Part of a small language model's weights: 59.2M parameters.
Each number is 128 + 32 x the weight over its row's rms, rounded and kept within 0 to 255. Layers, rows and columns count from 0. Numbers have three digits each. The size before them is the row's rms in percent of the matrix's.

# up: layer 6 MLP up, 1344x512, rms 0.0974, rows 866-900, columns 0-127
# down: layer 6 MLP down (transposed), 1344x512, rms 0.0846, rows 866-900, columns 0-127
# gate: layer 6 MLP gate, 1344x512, rms 0.089, rows 867-901, columns 0-127
up866 101:105122196110123101134090158099077119101025095091122165129118113109143132115145118140145145130073130146177133085211161143146164096084072086193118143145170126092132157132113114101136111114159141109119079144141187134136129145081137171127096144109205129167144122117153147112123129137120112096105164156144087143088144142111112128121121123118160144163094143145146133114056089150067171127105
down866 100:096218144111077073105189102147114176071121142107139130091139149169175108151113124133174101143169152111077101128121138167192186164170150124144186102122140159116168125107164131107143066115108127140143132106192208178126073140081113134140091159134139222071161100102119105063184157129126115120149085179097111078176104123188179106138144099100113108067126102096135112131156126138151089096095
gate867 098:210142183138073106102119187146140122119127107085097171156110112066138099119142101085132129179123082102133119140134106166160088098105135112135154089155113104066141178123128141170111124103136157170070098185142107114153114122106107122107099114104101134074144041149129148134094104134204103134112185096107170155101099137105115133121130110118160151128081119129147120115197124139082119096141
up867 098:130097092199202130113132109179093143073124168123134091137150136153038100136205150124108080136168119150145136177110119150173109118145124113156140128109125076134092146091094180124154156131042199091124127174185117115117140169128150169085167139125134046107155144125134118124184160184119124138146143120130065104145136100151138088163134188116146141162172144116118163171145042143103167153067
down867 098:109136086159156109184082131127132165148063134147181100109149118190110111158142203103122120098215119176122165168159153129104196093084155097132180180109105110141117148154143102136130136130095110150107150128128111156091131096095163194181104148183117107101164110159119095139179134160104182117139113126110103097106129134118171105133147163111163113080141137062073127190150073170110150105098
gate868 097:161124116094157077118141156161113143153129152139109181108109169105093129043145100151148075105173097109163223121172124120108094155099072121151098136129116126108114143120186125144120131163130141093134112075142069139103142170171136078127166120128093095165071163125170148177141059120092113166089148105147126134097104092103084205108124170123105107170077111147119163145142158115147141139126
up868 093:170151151126086137154098113149122137056108161147129075126156164102096170149070153145146191109183115117106117153109107077074095053140154113121116187109147172064132086113110169144189087140170115084120126160105162106194105172042150146067132109134135167143135160159113125154111127140104139102172197170095155131131116132138082120119111133091153131121127100126099161111124104092097124175098
down868 100:065103110151095152162193159163112093185140203083108096155187071133133201161149182130130188140092158079125135127090191088176107172120120124115141118119094110136137130130133090138125131093123147122155173179132134079086098177102146127117084123128125138146102085112117101116114153111198132132081116149154084159107117095173166097116100063126194159143128142076146092115126147108104136104139
gate869 099:117125122102150172101135109101207094180157127152169170161078144143133108129120155135134121079122151139186085105128102116128106107151122109113087147106143105169135094135092081137157180131102113170155106076096126125162095114076101181116162156136110125178089158149148045168101114114111143184099106188138134154155164158122170057081126137138159081116104082063124089125093089194144169154084
up869 095:113084150208086103123203170056135169043118132142122111168112183114142091156131155100099166134139084099161110142119085190117044075146130132183197148151155220093120109092139200118125150152107147122174110146100124078121135125188130102052129085145154133081119128130107136086099109090087120131098105123112132133131130165108085090097154086125145166151110118137168106139012128071141104118125
down869 094:150155112158094146063122141158110083103162100123122152114127110119103230064080149141159187151152103184131097120111090154103173156116086116129130142122108159121111158160119112127167142099170129097082074095155181134104107112142074169063109104162127138131091119115090076151180121056115130138120041114100141106161104089064098080170152128132117137104137133138125116115099084141132108098147
gate870 106:205156137129161152147187174177093164124161166121157163163117084116122091111096086065151126084069118146087148151105125105092168081166142174088115130138170167132122116108138147148108112143154145152168116140131126123154117109099180106139087128099123113122075122095122077129133169154103125168177156091053118118093139169142154072163160107179107140219104083108093146144098107140098107176140
up870 105:102146129156095103152136090100140049118115110143106147052145139159145103118171103132153144064144142126109102117149103182094171130128139129130138122102133100109099088146159160184099095183157129118182173099156082100124082126164166058127165166080164141164146151125061073053133132128123100114185142065063108144128149136111150075118232117153135132120167176105101176124167112169110169134114
down870 102:164140123162059136111174148069159128116120105121114147142156145104220101126139102117120213147149116083131132123114101107109087157194095139114124109151131164095114089127087157121150117120158121132160121080133129109147094120169122138140140111080131116099152053117080174097116101105139086094146131053162155089118091087163142133134135143109167148122141102069168117182204137127098125160110
gate871 096:140142112086093084095115143095072129133169145122142154085155173130137149117203129173099088066085163146137191135130073146099124146120071151098096128118134137106075117092140165112148073167147163111111126179119092106071156148115130123132166140158137209186123111127102049164158067092105079058152119135134128137115090145152103102139086120163103082087202081166213146123155125096089146135141
up871 096:113114071089153131228166143115153123172115147165051121156188118087096142077142105125117132142066061095119114179080179150106086114110157083117141118143141153131120145116126140100126111145124166156129126179107104153155108118150197177175158143163149125092168148130089143103118139160136140159153141110099138165128156127089169125158098155174134136140067155104063100162088088151152097119099
down871 095:182055115150104118185106150152186113136107137069103156152174114079080134117124186164101122067137052103197173086069148123155082104101157116107158108086111118111130115135115103196169147111128164074123127190157089088125150161104089143055086121096084094102139147127128120112104168157099106135107125086163111117081159138141121141161108163134131132132128157152152168106074131121128080134189
gate872 100:145120159065063135134090157149123157102173071126162156179108105117083098128117160101129162130140138117064087118044112166176092101121086117103104183100141118184129168100120126153095127117135146141130134131167052076073105113108084139092127128141119122113099101129090108072172132155138133143158124120095082103092119096149081139174098123125096177100088101096098074204148148149061120151140
up872 105:122109139146086104097119157094128111155105179142125137139092072146104090136144122195093188118153146105109185114112135134123171219077139150162157114139158159167121126155093172120111143147140103163107111080085172104163210147098127096133142140116098151128123106131157129111133115132129022140101096085099134173147140170147150073090118139148155099092079093102182113153111110117130197112112
down872 106:101151142144139122133096120209121146133114136037120135160167227127117125141175117123169146141113114133130122092104134127153085114139164088101124124075104131119081100138133107204155208136095153181083147128150123114108139204192162148153111147128115165114173160168174136140113104088173104135066159146122126114147134134172194146149132138161168040132146083103105139102161161130133112121115
gate873 113:148096109121076105102189094141107170127147090110084120144112128185199131122099120117126127155105097152123095147111040153133097116179131143155121149178161083152095102130223084135093110115079135208128094199146232107161083096149093135159193090103157102095133084147179107144147150080093126092143173107128142202089130191153100114040113123095112142176150130107115063145141108108143111122063
up873 114:098117081153127129172078105083137103112092222127158134172159130164090092120129103167135045125133177127148120109156151157116133139094141114089120104144160168158077142141126164077081131132112153071123117087148159113090138064094093170200149114127104074083091159112132117138148139164133108143107161152103100121099156135215139157148172103132087106082100138129138137109100123142107096081110
down873 103:159144105113135110154131122124136106084144161097116071117181129144120159138154106145093096089105100127079145134126110092078115169155136139151132084088126089178188148078101081137122126123188138133057109108129063123092126179152103159151119111102117137166158119179109148133087147124105133130139131176113113056153171062101093146061107115188139142130138113152141093140088102100124160162127
gate874 102:145123101131084160069125108193176150141174150116094141059051086140148177122128115127120075165116104137086162141180134134119118148132138217110178115191168147151167141126153202153098096104163098166135132111111199126159115132110145147148137168093121090164085140096203148134109104132111163164137139064106154127151150084131078089145125152114172164151041172197137157121152106082095097134119
up874 096:137120117168106101070125105160138071073139102116144183088124113117133169088152132138171102140142061174116111129112113146171193056137079149150037251137109137094121148150103141152133148139126079127191152126130110162166141148159133135181133101132093116155141159145134094170156106110102173121100137170120178114095095153018114115132163102135115185105136152140137152151124101118065154130163
down874 101:135136091137160074128120058144133124164092183118162210116098112109125131133171113161112129132107160110153143149149141102129151159130122148135119146088126068117087111150170093180168164124137189141075132105163148128101107165150102132080088101167150130099133176137090088108116110139102176080136138134191115078172135100079110150175140118113130145161114104164148086124134101107120185091162
gate875 093:121078141135090132166102118141171147152148164112116203116135118139162156103117166162130135129106165159111146102090143152183097118154142152172083112131110105107105153135125137140141138118153058154148121143194140104115154085128184148146102140103149096202165118126114083135156062166109140138082149112078094096133101165130130099119146162125148125064106076125103083168090191184107175100142
up875 093:122085106099138086124184168177187195111150133161115104094169154151132158131085168144171058100116133126127123024114221156118122095084150212188094091150098103099167094062136097160127107116154092156163170124168091126165141143120169181182172177141119136097099116124079174115151144128076149125178084133134112078143111130142151163163137113140143156171174138135134125105094113139088124111155
down875 100:135119151045093122086100179146094089110147136100099156110110129160098074149126091134109217126132114166114133146050078144074152144127079126092178080127149091123108124125181176188162130128181088166101114138038198150124174120119160074098159169162212116133082175096149157140100166101125127147167183119090164210077116123098141136170125114188151129096110104132129157136127068104125111102116
gate876 101:093050066127152114138172076082140158175145174153196141107134142105162151139151070126112113096111077128083106121159065186147172177125096132151108120122071181153110117132124131113068082114126085097162152153148110131141102165145086178197143138136051094148135099097136124152111169090140056104098153115129087218099116185185134103068100162120091188124116150134165077112176091108110105101142
up876 104:098179112085129105146170091169089143107109187078101150124141117160129137141160148143113050082171119108169158134116148148096117083171094136181125082186180068118105158155064139125148107165160133095159172114128164125141155112196132131129155159128154152100146124127117113172181096116127126110111112117110132130096131140079159137078138141106133176063062160148143131165164098171114152127154
down876 101:077111135058152119088149127132141134132184161129176119165173162132144132139178196143144079113113105129177135105098125198125116099100145145169199123138116184129115125148129150076044067173116140087138129083198117068163117126138154132168124090117099140143152131095084094183177138120083091120113154088133119187072084056117091098133114120074179157098089098113148137188095157098143113151111
gate877 098:165057141134127125137177110184056156116097177097119106075093174023180133180100125182103123131112132100115110105106169182160104113158144211085130041167107099127135050131145127102139106140062145033114120185169133113115041130074114119105144155110151132107142179167079151121166140146173148139099179188180126173112126125126105065102119105105147157112109147186091155161103149130145146114110
up877 098:181134120125130175120089119181136108163117189073176092114163134063108141158086103116142128187115129117115153137148117169146115139150118070176146132111128087123131212131077108104094117178062107154131203157170137089130101128141108182146131078188099115157147147073081140128131176090131117184112148171158100189102179185153132134098169181093119178208150132127148086148139127116154062115076
down877 101:163120162146084133057196077140113090114118107089150099158132127102129242151144107124113194089113105123127133134139122103166111148155073137143135168085127154142148123149090170128118143163108164127123136136181149158166109114103151088096134146140092082091159146179125106120157157144099060118127113129152085142140131153156172128080126165137137130150209122150151105208110153146121113173106
gate878 104:133114127130150121116176147079164089096124168179159094129124109159143090161180139134099169143147097106110158113108133115173138132075123088149096089156139139171149101151121128075160216158175137087125131120122151102173157131123116146126149126170097175191148106084113149157140133094172063115146214203136085164131079150198105091111120087133066124105147152100117177124135122152093080119101
up878 098:084156108077097085124124128120100119128119108120104122127175140129156131113148122161097099103123144092082088146113137162188150151193127133142136190092092139139114131150161167154143146126113137163118129086132146079122113133141173106111147169113157198153157177163093101074099087102110164130143058160093133159171114152160134176147082172106053127103167056124090228126114128104130128123130
down878 098:132159128109138096129121119115073160080163132163074148130089153110074097097154122100152104107092173155154114146143094075151135151171166132129102230145147101112092133147060134140141151122101136155063066085123076128093076153097110105134178125100134162130083148112166094081141213125122209128140112128141121138076149135107163126177108096103111137112144197198136163129089103110127153126178
gate879 102:143150143137145228098125101033053148042132150100106126149171094142109128137141090073171102114159161137145113170154129145077139180148156109144110078080117120173128113119142163137126133127135136126088140138072107078123101065129138117105110142106098110118095148077129122114159130094165146126183232111087096195046101175120121167097145141151112072108118091163173165126118085099163178181163
up879 098:056124166191129111093101152099122137128125117120128065136082134081082142127198112145114133175130095159119168142157151119113115103194137085131142175098110172126135233133185128144191190137100107069124155131130122160164143103139071139154147125151140142184175140175134127144126151189095096088128103130109130152181078133116138107129149128132141106051127188125104138140163152126154140100122
down879 102:120133167133132168079161141136089146119113195097113064065131141117077102143162136122132120134114133128080161092080111133120126174175153121118083106134166153109119192103091135158130175154135121106143143166112117206144119118100103116111176124145071102133097118115081154145103149145122083145072114154116081185145118146147152117126133090132133139052093166210178145058175112068125108087073
gate880 093:141167113102136137084162146114082114135150062139178155120104116096146119094125148223128132155109121172153065119129182144126199120108144151142094131085125160131103118168157104170106118176086120072129069144138081099149083133139200163129142181131139174178152115150084160185150149140111137189173191113089126109176116189151125081137092148137143118093174144084125165094131118100106113148087
up880 096:157124139106099155088132121159139179118137115154120150176195154132153145173100080061148140152158127167106124123113076134140145157072092167118133110120121123123094132150169122180121220119134118219135145134178168145132085139112155081112127161148131165140124121092142065116092126106069103166131128077105123066158197114131129092117093158162166139130181116094154121102157130172139127180171
down880 098:126101106150114191081104088154150190108148121130090104145132132057144136160130100078134125120117152107128132155099138116140185168117125108144149088102129110101150159090172117180115156152113108123082137094143102147122097145144178123148138124124087098130107116072107097160090118115079088132120162102153140102101082094162135142113063165101129138111151116103152154133109084111197102068115
gate881 105:115159109115178156106127089148110190078116149041142089117093163123113148154160145106106126124137165132166173088135077107132084127150167145102109126175166134122128146084133204114119100117070117110121139097097089134190065136049116088172148114087168145142096180077084122117193147117105129047147129059119127135135206119155106127076102131103109117101136073078160151094127107123124190127109
up881 107:125048113161083131135160139097130157143136135105091122176092111137151141128097124119127098124098125149109068160109123105130125129144152153150106146092149203080116125070132151142079109138169172122193145088112109056146124101116169100144120178119152145118139160094121120104127082111106103203126173153165180078127142080125159102062099100172188118092103128111149169114148130136171138185116
down881 104:141144097122084124104137081115072144145105108116131066130143081148123109146113110126138145149107128151132040157101065164136133103168155076128133119136140128116082105127151115130147139104127120095170100117145189085129122110125133059098108186163141105113127072123144107143121114141140126100112125057135145178164165052140134156140105133133131191110117125165112129203161119094143135180203
gate882 104:099093117158088133100086114101130121109099112146096133124156178131107088155142165125158134161088098123168148087127068101132126151131118161147126153118195104130128130143109130134101136148161150110063109098105126118153152109163141098124129107094144155096126081109130131169079124177103079101118088076121129125145196046140134207130175053111130074112058082123121170156164148110142087117144
up882 097:154112142167127092108183124123116128096143123147105159114170100092158178136119024150139147105203137063128110112094147128111128186058165127161165122117072094181078158096154163123124146105096155107203193116102093145118150148115152125083114181149096088147042168076149101103211093143100150137099126156081104161156136163101133103190107114153121201105144204068130112118101120162134132121210
down882 101:096141124120136141095122136086119139132141162110189123111065118100151155191107113098104123136170112187113100153156086122191154167135138078131175073098109196130110146110145135139161127116114115123135106119144081110091101124109093130118190149159139173174130023136156126120077096173136117167125114076153111142115106107144144120124098113171130148118145143164056161091159086125159116144071
gate883 106:153126116123113141117086184184090165120081141103160174143122172078156116184168061135116165157120126103101139128113163180153119129124196093163095157132122082118078140130079133138100086158166146160121178139204111088106083166095147127100135109129132134104126129159155156086093155100109083164147156119086109135150084105122155146175158182144079128165144183134114134129118136118112187153152
up883 098:120113109096092096145123163105116177130175119172113108036152128160123118144157096149078127148053197102126063174115137187092142121125151080152088157112159078155099082149091123121112107109098062088175151158117120112096133159111166031076153114145094089131130101169076088112102091125095090201110152098055194123087157081053128114112143134161075180084111121142089129132083105104083129165171
down883 101:119150142135099144186125126114159115143128153086135162070092082075184096113137150136063183156143167156099123112155137161124166077141084139123122146124103096179097144112177111090049165105098121121154086126080131133113141204090148070109126081161113201094104160130107164129090125123153155122150128092128215062101135120083134111122074193108159143133118096167086106112137100147136143095041
gate884 103:127165138114067147088149140160144071131141148129118162118088093077119088096090128176100093121121108142136097132102154141084135120092131156147165113174131151164152116087110144154099094110141133158172127163101099121124096142124079147070115141084173101123140169104068085121064168123090070080128120129138120166136151118130155123167186153153112128128083102089121098167151162164130144108137
up884 099:110150175129105102151074124161162152150154137039169101111143130149072152152188072068121160116110114128079135159114165094150118098101147125141064137157149079238080159157122105190130097170173049156098072103101144159097152144153175183128087038159157155107101124113136126125113112141127133093146088190166156099070124097168123054139075177175211090150110099181171128097103158133148165060133
down884 098:102118172163133085144107188129129136136147156157102113107178137127118096124106139136107134125087115121133102161160151111149124124142079123190189169130113088208091105093090116190130136130189150091136116099120099107145200110125149155141133098145147183176122141101127105158084110078140149158144111117146101170121115076117159097131107121151182124150102150171180134073144110084128172047114
gate885 099:146039124088176150103064161126037088123143140138149159132077140126119074134158141092174068162121132122123149117117105113163111135159161141103141178145110194120156085112109131134145191110127165168081139126106107039087163160128181149132134069125143130153171129113115169104113134081140104172125154087123099167105116164112151166110111155116151101081160129131135154131116173150065113136139
up885 100:086165198137050095159123113092155113143180140129143094089106124173175187154080122079165164114058109102159149129094139089136150146086112179143146176172117083104176142173188126127062112131079100082148130132131200177084121120077098141168145090069137098127092135126193142139137121110158142182123095133148163079195130157073086089116068184137152149117164112149115135126163103123187093166133
down885 099:145151161060114120173123127108084082157101147117150140107086092115078110106095186134127088103113127105113108195157142116125173134107122111115122127135121128127140158052139110140105169116107159117139072124150157133143139141123102115070152135073147110116132138113134091142116166155088137182152153107134181138146130162098153112092127067143105129064136114105149044149150126111127088180120
gate886 101:172072158143085176165085157168153089123164117130131178088133095133107118113101168072083155168155051109103162123148117116116129105152138126183111149167098145159111120114111090144154140100119127147120101131174190142113139134153126111145147036096114141129093130137082181128068118074133187144087070161106125111133087113164146131071103160087160118154112120122099141123046164075109078193163
up886 098:134138122124116044099158142154088159117097107128124134128090194098151139176132130166139123133155160168098138148120135145117129152147096082133154116135168158138063099127102140074098111175136168148174133150118085141125183094107169136125108151119160094096040074119186128148070103136135120106170168125095146134128114166104121103127056101109144149117115132163110135124141100155099116078133
down886 104:122114140130162152177084158114140097097072067145097178136139075141126135173142205131120151125161137121138103142107114144124156102098156091187099073073124117136109100086165150112129113133125164188122090088139157108143108152168148139121138171118117084159164107111181106218107167157110062132074159123163138134111063106087160127184138157146139074170138083140148147130108131085125104124199
gate887 105:059128163197140148108063187125073144132151099139099135120058119080172135132149093133152144163204128118142164177173123124126150107118116155097124169187065134085108197128168131180125117190140065070148164140126115121141074179116119141121154122074103087123100117133116170153143069167138097105189142153087132136117220119107127116125141125126128071122165092135152108106119112119126198079155
up887 100:104141109139139113119130092127117196115133144151145123132137130137112106108132180157155131095100082080080157152145097093188061158164183164067162095105144076154130101174130153116120144152115146188127200048119072176176151144101139124113204111125113176114085086087120122113118123155158179105157112061158106082162098124131101169104065088112164153138150153123145102119117164144162143126092
down887 100:136039149088106141141118108121134168144087211118159136187092113136152119105128094133206136120074146138143075161057170099171099160162138092158120111136130080130132121149140132074086170094164134137101159044133131092164153109131107117114105117084077134105070160115102074138190151172146151132175090135171138073114126128086188096043134093156146165147134179103124146134179163153107181155105
gate888 096:156153141129163154134133133173151162127105158096070102124078138137127118140100112182120117163143079129186166127051125142117128069093161081136174095121158139156175125098078113151140142120138102143141124120102035107132171170169162113119124136152125063091140066190121115126146054148182075119118154099127114182095121113175157107086083092112204133127118159154106156130140124169143107129119
up888 097:093122152120112117125127117089067116140132090127094102129122128110126158106091110092128158129108166176201089146173137135123061149119114104104122142154225148146075071139159127140112126136118079107192118129143131134090135131095171131112107117152150148156114144132120170184142128125115114118133167124187079130103134157172071139116161164153186122196105105143201151189108157137157089129115
down888 096:029156130116122125116124153153127093120143086174150132129130131183173150179106104132147139169109100131180074169134124208094113129084147127140113179126129134142063169146083129111187172135155101199178164114131118134105141103155137134135148121158097101159066087132161131126103175101123164100056115118161140066078078127130156187142165143066124159220151123087082161066066163156117081140098
gate889 098:133114183134089171102101122147160133115083133128146128124130163091128121117045103117113095138135080175113109200114110141110137183147173092098080129128166135112149122126098167071139052088115100167160116104168096114117169130096153075128149160171076094141082103157080182148144107072157144100122090101173186137139143100126122089142136133122106131123137110101161188078045147133157069172119
up889 097:125158099116072138120157134093175073147165135127144162103184181183121104117098154137122159126113070125162171163140119102126129203115180128169144133079095090158111105103097119203154127161131149094165103144182156096129205156090114085117120147153177131175079132203093153155099114093196173118127113184110149130132130097121129132155084120151077100087158078098107119104150130133114130179134
down889 104:149139157118150126115143113104132120077167131093106142101160112166104113164115101081056143108157145114135137120162162107136112135172147130119126146170145122125162136127095156118124141125152158122121190149131205153138150130175173113134092109164147121158149129172171143108131133074154082071140121137128141130161196105121077094134122150093079124123143127089112129047157124173121160172224
gate890 099:156119133147203164182081111155163096083117150139141173126123139157145144098066121130163161176143145118167104165119101125180129139103189090061114168161135151123133106090129136106039108189105119148060091111063129151151135045120143135169145115091110122133108103126115094085106145116118157087131161189143117165126114173068211121095068143157129137115134099139141155087195098182187107118111
up890 109:123106147105129080121113162160143165145085159144088064149116172097125175089135103203096138109139112076176110083098151112154108124154124146146156144169137145061124119094118113121169114143141097106124144142162161125114057145148100109125158102154123113123083118150198163166145160115124099174134151108149127131109093138131112114081140072089151142117166152155113069164110128140118128104067
down890 107:090101103125156077097086150072090119208147110073152084099138141095084139189105096083150097115094123166163135155172143158157163128067140091058125146122119151103097174102174108128113132143128110127129141131136132132115102177172140159126142136100115157196124169131143123185193165134150118125085132095171174123131087166113142140153156201135093161121129139109171116072102206114127137194172
gate891 105:100110105158176173122141124099130143081136123166138126122118045157107172144250152131151124191211097160136152091072166100060113124146163165099094102135095128104178155145154072094100112090180128139088084111126132143152106161111066099189118119116176110141065110178163116097112166150128107101138132119115127137053120133134117145133089076137154124194173106091086161178068139204121073140132
up891 102:134157116183123145121149081172140109117096116162111098126158120139142111148135115143140132160101179200156215137134099137190177080085073150137099102152142155100109113091111151069087158130132130070107154133111106173125111124093161137102094126099116155082191143104180148152184097160122106064138133218112112157104127160116101084185133167127083135113117147189135130108111120103102098162159
down891 100:169131103185105158073120126133121073140079150168101138175103129138130110193154100135093008150050078179152168096121133159153126153123106105127099109103168150130106131104129130132115178116156159098116141171064141137080161105151084108169084117056165116139111147163182195108119065083080108143161152165165173127131160188123096104147143094096094135186109115133182136091141087127108098127150
gate892 104:134125132117133156063149059125091109134053178168140102167097175120108127098118146124199083143064078146130140084175081118121059146179131103160144101108101130116180136160099126121126054110144110145097117121143139167109123117103128126080125159107145141157154167095151131081102146137125143123143046122107117104145147045105116148103155103137119144130202090179136186124131116099145119127121
up892 098:120184124106179108158135165114094124137121127105166103079111163152137107118148130153083048143136164193175102127158156129128132069137173217103185150110158126163112146126085143141154127108094118106121132113119132072089119084128167173118086156160090126085140130144160131136106084169090103103144179134060151185087088103176141123119157096150108178121132062098123167153137189097162096091131
down892 099:122097121144118135152118115163148152131180132136102079158059134115127129138133185151078153093175100170123148144159099143107033138068140089091143102161124133068138105141154156168117130166133123134125141125094115117111131093125118083161132112075125165100123104169185124069087096076151137120144110131081144124132117161121176118067082124130094120126156095130117176119139130046078123161108
gate893 100:119137138133142108142114126123087182147165142111129078129127120136081120131129102155184203113097133078146184105065113133199155110138181147141132124120068160124151089181102131095101179114104090118069104127103106148143163095133148148107156134097129142101147099119097156110151145152119141117151121124145135116127117085094139126122057172151138128127157105174136164188107184115108148137124
up893 101:096115087115077131086132161088146132167161180140175108104123142108119103110153165112146144096172140104178123060161156068078072160084076160128070155148116157095127195125164164184130109120091150134122212149133095137118129142116115074092176138154179188112113119133114172176120097186163190154144118135098171148114109105136131090147114135137135117169173135116117138151171147111045142058103
down893 104:152205127090121100129133123083190150136130119100124159156110180107122136045095138067129143126100117135164126120133159172096113107093154127148072128167175127153207148082066177108058150122150104130116145104170117120110146109114109151088140132139119131155139172131080122201112126126144212180143164145120207144135135152104127108143173123107076129172101132116132174095141218111151106132077
gate894 094:114115152142139169184044070162162154191127144085111097079157146065079109132115128124139164106077099038149108181144131152080147181130129108173166180121162169057170140143142079127059119180145149014136118126178120135136104125137185173124143164108119090135093138114116134152127100157149167190137041120155138189109064080107103083122155179079106144084144107152096141163104090135124112144092
up894 098:094111177100119190130102098119107136111118119189107155107149080116198103084122171097165111144113132149111188128097115088170051097132137139126143145151101103109141078141134103147169109098117132149044093109072158093130126140126138137121166082078145120110153101118165126226121137190154068130138174123090167149157173115164191127178121090124225113152109149111087143124123141142115144152183
down894 100:144143107086148164126082159172153101076111104146180138070067137131110066137103125109111157145156094101128193115132140110158112121072116077132117192136084159115136069153122158078154130145134120117134135177129122151120063177100120096072071210133129123127136097109177195175142150086167118117157116147165160106118120104143105147154159147193133141190152113125133144175129149139155098101234
gate895 106:090130162130193098139152145165168060139169137128094117126124141111152115127135111131162111171131113046112151202087104172112171101088119069108140109115064103082170149120099075056091121134106101131170063182119132100148107134058204122083083118129107163053185132122148102189162155174177122149129184132139127131135140108110181140147125148144067064172084143096134161135100143116123164087126
up895 108:150111093151082128128071075092110086100114099160136174118136119077132161129119092165110182119092098140010128126043142092115169138137109088116101147171102181136084106112155142140124135157113166173136157151146118119128116140161125139199182085094133169072131060179118138172083133169081126140105154116163167136098123166175112140164172121076116156088112103158107122133138183137114148114094
down895 104:095164154130119127112147111113090135072124112094118168104168083120130122150092164147127202067143108110125117113079105147076144182133130078103093113151119065119128145091118127190196170119136142122135145138127126109117177135157082161121170117101162151089144086139151097155085134117191082110112134114104145115141103132163109121151132130140136116072103186070138132189063138150106159125066
gate896 097:130142124113114124112098101065173165085109174120143164116184129107156159106107139096137133112103115134149138072107091110121130164150169156131152148123160054053090153113177146137172092153125171146103155142143144169124143134161183147112109163158166110182077114144138125077071144132166116104109114066152145142094146134114087114088106132101138138033111125130117167165145071076111129118113
up896 100:082154161103116133118133107119118090087136113090143155114134116098096126182125143101154173220140125123128135121147173184083113079216119094068133121121165165151159144064148083131137154098119157120097160168211144152183201123176154141105080106144143162113147090060149114153131134133171133084180171150109136095096142144133099079174173166077138159149134151089121121130126139154143077078141
down896 095:132129172122144094114057179176205096105123172135146095116067112129124160113110109109143106176154062199095104128041124145138116187112188142162163130125172152114159109097137106143152050180127155032145079137051166204174111159097162097076168146141125069156145159168090174114103136088126189132138103103150155193170147144112136106158112153082061144097105106134173131125153116124124144168112
gate897 101:167147104177129127173098131143145189132142127235096161126113177161128150149064207124074154114120129105103149150193070172077158149141129146121131143119155208089167133187057156149113111179123141110085081120115146125145121156124122109172065172130150121064127117144060087146137153108164061124155166116056243161160138115115144155110154082108116171154173152173107106140135130116071142141131
up897 099:124139136106117138125138158129149156090132179098152122107132174079121091117154123093151117139195124126106113179128081151146126112090151120151086154156114102142136142118135080125165168055163120181134177105134157165136187094124192148125123139118123133142127142156119173151070103133074202152091166117148087174090095176181098160140120145157140169131123139149188152141091170100119146182139
down897 098:049114095116129141112101074099159120080100118177137116117129125097137112153099117153137099078106135051101092135079165152135106108101102094152100140200105095142086082109133099109123153141136131207101137165211149139094130090149109153074164086152159101186178106136112122156154128109082161104089121175121119153076110118168110107099098149125131165054107134069167173200078181145139180134103
gate898 102:074149134113190148138122146121125114132132098111099155158117162175126123135133138097180083141156115117192157151104172094178103122118090160102089130189120119174155084113102153100098082199166096129144148148093114163116120195072099102136107114138154122169096160182114118119100126083087168138163161113087095109087183101119143084093106166141132052162142120177167077100117143079114160192141
up898 105:078180129084122148082160168112109116106134136085150207144141171064110118152154107150152157083127121107144110108073101121137106121114093213147128144125162137175155092100135108185118178187161169043088131126158112146153044204123117132177108148140146152087103110105118132118085092087147170150147144080151169141125110113073135126134172156141145117118147079096091111103158059097133122100164
down898 103:124192108109134089165157129123141127113105077114150147131109113131153094138176097126137154095149085082122084127137132097142152089123063100171147160146148131156144108087081129153147175116176177100123100154098104114098166109145079115137132143166097053175193121111135097082148117168155131143127152152118147158158127185126127132090175100153130087120120147121069128158146025111107153168121
gate899 099:196071160154110153092141136114184133139101137128139156250138171098085142152194122161103114097142101141093105104137136159089125117134161149127159153111142108140133112105195131134065128165129081129150133061095093106138109184210094152176108109130100144128144099178151111055156185132109158141193101130125114188162182145102121149101206098097143096132171130122122149104156151108132104126128
up899 101:164172176129118070135133124146178143104105133137147141173184120180116148155152163131166070128186095146133038112159119136099114167103142125119087063148158149140137104071191131107137158098108120101188072153128210120133157150175131125151170125112054148103161176182124110176065101161151175156106100093191178148080154124057121192158144095115109128158198092190193093124154137082145089136097
down899 098:111149174097116085094126126112124149101162115097152156046111212145107094168150177135068148200131095108158112107106121206116105067132162105102137119110132153098148120158081161118139050161120108155140105135143149135120106151097085092148202118093091118117111148123134139098159202096196102185152151114157137146095177089112151099148176080137155102135173113119130181079123192084111090160092
gate900 101:096088137147080165075111100101204171169173108073110093090104122112138150117154138189120178103182061175136134127084133168128144087191108091162172137147098129139082193113088149085083158148118113090131099110096180072088117155055177179112101114147139143171126114105170132160126110104095135118146097152136095132122111180109133146085153162140149087086125093177166164131107124143175115117147
up900 104:146129055150070161132127110179124186175125154129146159137166160170130201173170121172085145142176053113126103123113219090140202134111089155090155135088115108090094103134091065157139153175124140128169076139102118114097141197127065149128153143105127122168079148123207140130115124123128160114166166164138130139086151141129070104113138145179116065125120091088162202130152127234105099118149
down900 104:154127183124124138060076116141094093129147104158115167137095143127152087192087156134136154157104112158139158125127146123143131081084174159108109136103114121074121131137145104130055121122102050105124114160137077140089066089142106159114106115110167180121196094104145098143129121181125143118161130173156090150174109080154096166103130143094034123148184168142154123075135138066145138156150
gate901 101:073125149133049096137105174110136147164072165119175118203140124134127157110139095041154127126149100077176108135112146161185137202149126141192159110113138083129101161188134148130069182150082140101195102138147185144139063126138179113117165158125163092126137161139141158104092147152132043176073069115047139098090097121116107066085061102073182147136113166182141100121157108124116084187081